Weights of a small GPT-style language model, trained from scratch on English Wikipedia: a variant of Muon for these matrices.
Each number is 200 + 20 x the weight over its row's rms, rounded and kept within 0 to 999. Layers, rows and columns count from 0. The size before them is the row's rms in percent of the matrix's.

# layer 4 MLP up, 3584x896, rms 0.079, rows 2204-2253, columns 448-479
101,189,213,197,199,224,191,225,205,213,175,180,186,208,211,205,152,214,223,174,239,156,177,266,207,194,229,180,202,241,219,215,208
103,234,229,230,197,187,188,215,194,196,172,200,188,188,192,209,214,225,231,239,214,210,178,224,181,250,199,169,183,214,181,182,209
107,200,222,210,222,156,200,206,241,193,199,210,202,177,161,210,195,225,210,188,179,222,211,234,202,206,220,193,212,176,194,190,210
093,192,204,200,220,196,214,224,200,165,197,185,191,203,214,198,175,185,198,196,180,222,222,210,190,197,219,180,200,183,232,201,177
098,200,167,201,181,195,147,209,189,196,179,183,161,197,218,212,262,178,186,185,227,185,223,188,192,185,184,232,201,239,203,216,204
096,209,224,210,196,169,203,209,207,211,232,190,219,223,213,217,193,201,206,212,211,230,232,165,181,218,231,199,227,199,198,200,187
106,169,186,211,225,207,243,206,142,225,187,207,186,203,185,179,194,211,174,181,200,225,202,216,222,203,213,222,187,216,189,194,218
103,216,188,173,145,177,197,217,181,184,201,239,209,175,187,174,191,209,218,221,231,220,185,240,193,203,218,230,227,166,195,210,204
101,173,190,190,178,192,208,203,176,224,204,175,197,204,179,194,223,177,214,155,191,221,167,198,228,185,204,181,206,206,198,196,178
100,184,185,218,192,231,169,167,236,219,213,221,150,209,218,223,212,272,188,201,209,180,214,186,200,196,190,188,196,202,220,221,214
098,169,183,172,200,207,232,209,147,212,190,224,192,203,213,225,246,220,217,171,207,213,211,172,216,188,166,214,200,206,213,203,196
100,242,224,238,223,228,210,199,218,191,222,204,192,176,182,201,188,213,196,198,218,243,225,202,188,218,200,227,185,188,184,203,201
093,199,195,229,209,167,195,201,168,162,217,183,213,195,188,214,188,155,217,172,207,211,224,175,194,197,192,193,201,218,211,224,181
099,204,200,200,200,221,203,208,189,196,194,187,183,197,184,241,236,214,176,216,198,228,197,206,179,211,190,202,156,208,208,186,216
101,212,194,217,213,157,212,216,162,196,210,206,196,180,202,202,215,191,223,191,182,200,210,207,194,143,202,198,179,213,211,205,221
095,218,197,159,194,236,217,184,199,186,171,207,209,207,201,192,213,230,189,203,221,193,233,194,218,217,206,219,181,190,207,165,190
094,209,217,196,181,194,188,229,211,204,175,190,174,173,217,207,199,208,184,188,181,176,221,202,192,154,190,177,197,208,201,212,241
099,197,206,181,204,218,182,187,201,208,188,187,172,226,201,194,195,183,216,192,192,203,198,213,197,203,220,211,198,197,151,191,206
101,214,218,203,176,228,165,196,190,204,224,179,211,199,232,211,210,213,203,208,186,189,219,194,190,193,192,230,207,193,230,224,194
092,162,211,174,213,184,170,196,218,183,215,165,228,177,218,183,226,194,248,197,205,183,189,172,199,187,242,182,176,197,200,161,218
101,187,225,225,212,198,211,226,214,199,217,174,214,195,174,192,202,209,172,220,189,208,164,170,158,203,176,229,207,224,209,233,223
098,221,210,164,207,203,179,180,173,183,196,201,165,240,214,195,221,216,193,230,214,191,210,229,180,191,211,208,201,205,181,193,185
101,238,172,223,199,204,195,180,207,204,202,201,243,180,202,224,209,228,188,183,194,233,193,187,204,212,197,181,234,265,198,189,190
104,210,215,209,168,216,193,235,215,225,180,236,173,217,179,221,209,176,223,198,192,210,219,189,174,202,202,230,181,208,189,218,202
097,197,218,211,215,185,210,240,240,210,194,218,178,205,207,243,174,201,208,237,178,166,208,207,204,220,204,181,195,213,165,182,184
096,168,214,187,232,192,226,196,205,191,181,183,199,195,168,217,210,180,204,200,196,203,165,220,204,204,186,227,221,207,203,199,153
099,167,220,212,222,191,193,209,160,222,250,230,181,183,197,200,201,199,212,189,219,232,170,193,204,196,228,207,202,200,192,168,222
096,203,228,222,178,234,224,224,193,208,211,221,197,193,189,212,197,211,211,177,246,212,205,196,171,162,186,248,151,224,187,176,198
098,181,208,179,192,186,184,173,182,189,221,198,179,228,227,199,181,204,199,244,192,204,223,237,194,214,165,179,194,210,205,190,224
099,153,164,173,218,209,219,218,215,219,217,191,218,189,221,236,189,181,227,214,181,193,167,204,225,177,218,162,205,175,201,196,212
096,181,197,233,226,189,254,225,228,182,214,212,245,197,174,205,177,180,211,243,215,191,187,210,233,175,192,233,194,238,177,206,203
100,196,168,181,210,183,206,213,225,183,232,201,207,191,206,205,170,174,199,243,181,191,195,177,217,211,182,216,190,208,202,182,225
099,198,206,224,199,160,158,204,218,198,197,145,220,184,195,234,224,153,232,226,184,202,180,213,225,210,209,219,185,189,209,198,198
097,204,169,233,211,180,197,191,201,229,182,200,229,165,219,219,209,183,214,195,191,200,189,207,209,192,205,198,201,197,184,208,145
103,219,147,184,222,154,186,226,237,201,182,234,205,193,191,218,212,198,203,218,209,187,181,224,207,167,239,195,171,205,175,196,201
095,197,178,208,224,199,212,204,219,207,199,269,211,226,227,232,192,179,181,183,227,194,228,194,211,198,238,237,178,211,213,157,182
097,201,181,200,208,177,205,188,212,187,200,188,222,214,193,200,200,180,182,200,190,215,186,177,153,191,197,215,202,198,215,199,176
102,195,212,187,182,220,193,203,190,193,218,200,196,199,195,226,197,232,192,181,202,163,180,216,159,217,199,221,184,205,180,214,204
099,176,224,193,204,183,174,205,212,192,221,179,174,178,172,221,211,200,230,216,200,179,204,199,200,179,201,184,172,166,210,206,256
102,162,201,213,204,199,210,235,206,210,173,203,217,182,194,203,261,225,187,187,180,224,203,211,238,200,155,203,216,200,257,194,213
108,183,197,177,215,208,187,190,235,170,167,209,174,189,237,155,221,240,183,177,208,213,202,202,221,211,201,189,214,228,204,181,202
106,218,214,178,211,212,192,182,190,212,201,173,166,202,218,201,194,179,198,234,208,209,180,248,192,191,172,198,198,207,195,211,188
104,206,205,178,234,202,166,172,183,182,186,192,187,194,202,166,221,209,155,229,203,190,186,228,178,214,213,206,206,219,191,221,215
098,203,197,195,181,192,183,177,209,208,200,200,228,231,182,208,168,191,204,230,224,196,211,218,165,224,208,199,202,189,185,259,181
100,192,174,226,176,190,194,181,196,185,204,220,205,206,202,208,208,201,199,199,188,204,208,228,202,176,229,186,187,192,180,217,220
107,170,193,202,185,203,199,169,224,208,185,203,185,199,160,183,183,177,207,200,209,219,158,184,192,223,185,178,200,183,209,209,221
098,201,206,194,228,222,186,182,179,198,219,192,172,209,179,235,216,230,190,196,231,215,203,199,211,187,178,224,191,192,184,191,197
103,182,209,187,221,178,170,194,211,187,191,191,197,219,205,166,212,184,190,191,190,222,204,207,207,194,187,234,223,201,181,178,206
105,223,212,219,195,216,214,211,198,195,241,208,210,214,230,200,223,190,166,153,208,197,151,237,197,209,201,202,228,233,164,198,151
097,154,228,190,189,188,189,226,209,167,194,213,165,212,224,152,161,158,198,188,220,218,195,186,212,208,230,207,211,208,196,221,219
# layer 4 MLP down (transposed), 3584x896, rms 0.0232, rows 2204-2253, columns 448-479
100,192,157,175,199,163,228,168,188,224,194,211,196,184,247,188,199,231,174,195,190,219,187,220,247,207,184,195,182,189,179,202,154
100,218,227,204,198,211,215,217,247,218,186,219,225,210,190,221,192,198,207,195,218,210,218,186,196,174,210,192,195,205,198,177,230
107,233,215,195,194,237,206,222,148,184,208,168,198,163,183,179,196,219,227,207,210,202,214,221,217,203,201,197,236,184,229,167,162
098,190,199,177,170,211,208,164,159,205,225,198,223,205,189,217,227,186,201,218,223,224,194,208,190,193,171,189,234,219,220,193,179
099,200,233,196,182,195,200,204,232,208,197,197,218,196,178,191,185,215,211,197,191,219,203,216,218,165,209,198,186,189,182,210,153
095,184,193,202,197,217,167,208,234,173,194,174,228,201,151,229,211,202,186,185,225,211,191,180,165,230,204,213,190,199,218,269,236
110,208,217,220,166,204,201,212,199,229,172,147,218,199,185,186,184,156,193,184,190,217,196,173,190,199,216,193,192,186,205,223,197
104,177,195,214,214,175,210,193,198,208,203,187,194,203,220,202,183,207,170,190,221,202,208,173,185,213,198,200,240,225,209,197,235
101,188,217,203,200,196,212,177,183,210,171,188,197,190,204,188,230,213,173,242,193,201,221,205,178,218,198,184,229,218,196,185,245
096,228,217,212,199,184,173,205,209,170,185,191,185,198,211,168,195,175,201,193,182,175,148,204,224,202,209,219,207,148,200,226,169
100,181,216,173,190,199,199,198,249,214,186,199,178,216,164,166,177,194,229,222,191,171,195,169,174,229,154,166,200,209,196,196,207
093,221,209,186,229,173,182,214,211,200,201,200,190,231,193,218,212,175,175,188,233,189,200,221,196,194,197,213,247,222,202,209,215
096,180,200,196,207,194,181,200,211,230,223,211,200,190,190,213,189,229,140,206,209,168,192,246,218,230,197,189,231,203,203,212,190
103,183,202,207,205,202,214,190,221,215,199,203,213,212,215,220,178,158,221,152,167,219,178,188,226,220,189,181,203,190,177,240,210
102,199,204,178,228,207,211,209,190,221,198,222,210,191,233,196,221,213,165,236,204,213,213,179,204,218,215,175,181,201,176,216,172
096,123,163,232,176,219,175,196,215,205,196,185,198,216,182,193,205,212,186,150,209,177,202,180,205,205,205,195,233,214,208,219,163
098,238,185,185,174,207,206,206,207,216,196,198,195,229,189,229,203,179,210,225,193,220,199,203,204,239,221,214,228,198,202,208,176
094,233,195,207,158,207,219,228,217,209,205,225,204,204,198,196,237,194,177,187,181,164,200,231,208,206,178,229,173,208,219,241,204
098,220,215,208,190,171,252,206,188,166,187,194,165,188,189,191,213,214,189,216,195,175,181,161,189,235,220,205,200,175,177,206,186
095,198,206,229,199,220,202,197,197,180,207,199,216,199,204,199,204,177,180,184,198,198,198,209,209,199,186,195,210,228,170,222,222
099,191,205,221,220,179,192,233,230,181,184,173,217,211,225,193,192,180,211,206,226,219,184,225,229,207,190,193,198,161,200,219,203
096,208,200,169,195,191,196,225,194,210,198,198,188,180,184,194,192,191,180,230,225,231,222,209,192,194,200,239,198,185,210,204,162
099,184,213,239,183,225,198,231,154,186,200,200,186,176,231,197,206,173,207,226,171,214,227,184,200,214,219,224,203,181,206,147,209
101,192,198,191,156,223,174,181,215,223,194,167,212,212,181,181,206,196,199,196,181,210,182,175,214,199,219,198,202,205,192,209,189
097,211,205,171,220,202,180,190,170,195,247,193,192,212,199,175,218,198,178,174,172,193,217,243,208,213,180,174,178,218,226,214,201
092,195,185,183,182,174,191,218,189,234,192,230,202,160,221,199,171,225,230,228,202,208,197,216,223,170,222,244,182,161,248,188,200
097,211,190,208,216,200,207,223,203,187,184,186,199,217,227,232,197,174,192,200,199,197,185,227,209,169,186,214,188,172,188,212,210
098,245,208,185,203,235,182,209,188,187,202,197,228,224,180,183,207,203,207,184,185,209,223,224,169,183,178,201,221,151,212,229,204
098,201,221,270,177,233,199,219,184,159,186,200,237,210,225,204,167,191,212,190,201,195,186,226,205,232,203,178,199,209,182,196,189
094,214,207,213,181,181,199,204,200,213,226,211,188,195,205,234,184,210,185,181,211,225,218,199,161,179,201,251,191,226,193,199,209
096,221,175,199,184,215,197,207,174,215,181,190,217,199,216,172,196,212,193,176,202,235,180,192,177,201,200,199,172,199,188,229,219
102,217,188,194,157,177,212,180,244,173,214,190,178,203,210,208,189,193,184,207,243,189,214,236,204,182,192,258,216,176,177,197,197
101,209,200,196,162,173,164,200,205,198,197,202,184,193,216,204,195,196,189,171,169,207,194,176,195,208,172,188,159,191,209,173,216
096,208,207,211,211,224,228,215,215,207,204,180,225,173,186,203,218,199,178,159,195,175,179,185,167,209,220,224,176,230,168,208,239
109,196,212,209,194,204,191,184,171,194,242,193,198,208,236,212,189,188,205,207,197,231,204,219,176,203,187,218,225,197,212,217,154
096,217,212,209,227,210,188,202,230,200,225,203,193,202,177,162,206,212,214,220,214,182,181,211,165,215,198,238,234,198,192,200,196
104,219,245,217,199,181,206,204,164,220,183,197,211,196,190,186,193,184,201,166,162,201,181,194,208,173,219,188,198,188,232,184,193
102,181,193,171,193,217,220,195,169,205,218,189,189,207,179,208,169,224,182,181,181,233,117,170,199,200,178,176,201,188,194,229,216
105,218,207,202,192,201,195,232,215,196,193,222,190,201,216,201,195,208,210,198,197,216,196,236,226,194,184,196,149,175,191,188,178
106,223,168,214,210,211,189,181,221,183,196,170,235,179,194,202,191,185,223,206,207,189,163,174,213,197,210,192,180,211,218,170,213
103,219,212,187,191,195,197,215,207,198,179,193,218,204,192,188,193,213,185,200,217,201,202,161,218,191,190,198,206,172,201,198,217
100,206,189,173,177,191,174,183,208,220,207,220,211,238,219,193,213,182,197,200,190,208,162,165,220,224,217,214,180,177,202,177,162
102,212,205,223,194,216,193,217,197,189,197,194,187,192,208,228,193,239,196,174,201,214,202,161,219,201,210,185,179,233,189,190,216
103,231,195,181,233,205,196,190,220,198,207,173,202,227,211,193,176,216,166,189,184,210,218,216,222,189,201,225,221,180,218,190,216
096,183,176,217,222,187,219,200,206,204,249,211,163,202,205,174,181,209,216,209,181,171,204,208,203,234,233,179,182,221,180,215,214
107,196,205,204,161,216,205,201,180,165,196,198,206,205,206,217,201,211,170,186,195,195,210,179,220,177,194,240,185,199,236,165,193
100,210,223,228,211,188,202,191,210,196,185,173,196,202,238,179,182,189,219,170,186,207,167,208,214,209,180,205,190,199,221,183,239
102,191,236,181,196,223,200,231,215,174,202,206,182,185,201,188,206,209,192,209,208,193,195,225,188,199,198,187,175,180,176,217,201
111,199,198,196,206,188,182,218,186,184,183,216,196,216,180,209,164,216,227,207,195,195,221,189,190,193,185,207,193,220,218,205,202
097,207,191,210,181,172,185,187,187,237,226,163,184,186,176,211,223,224,167,234,200,157,214,151,192,175,208,229,196,215,174,227,196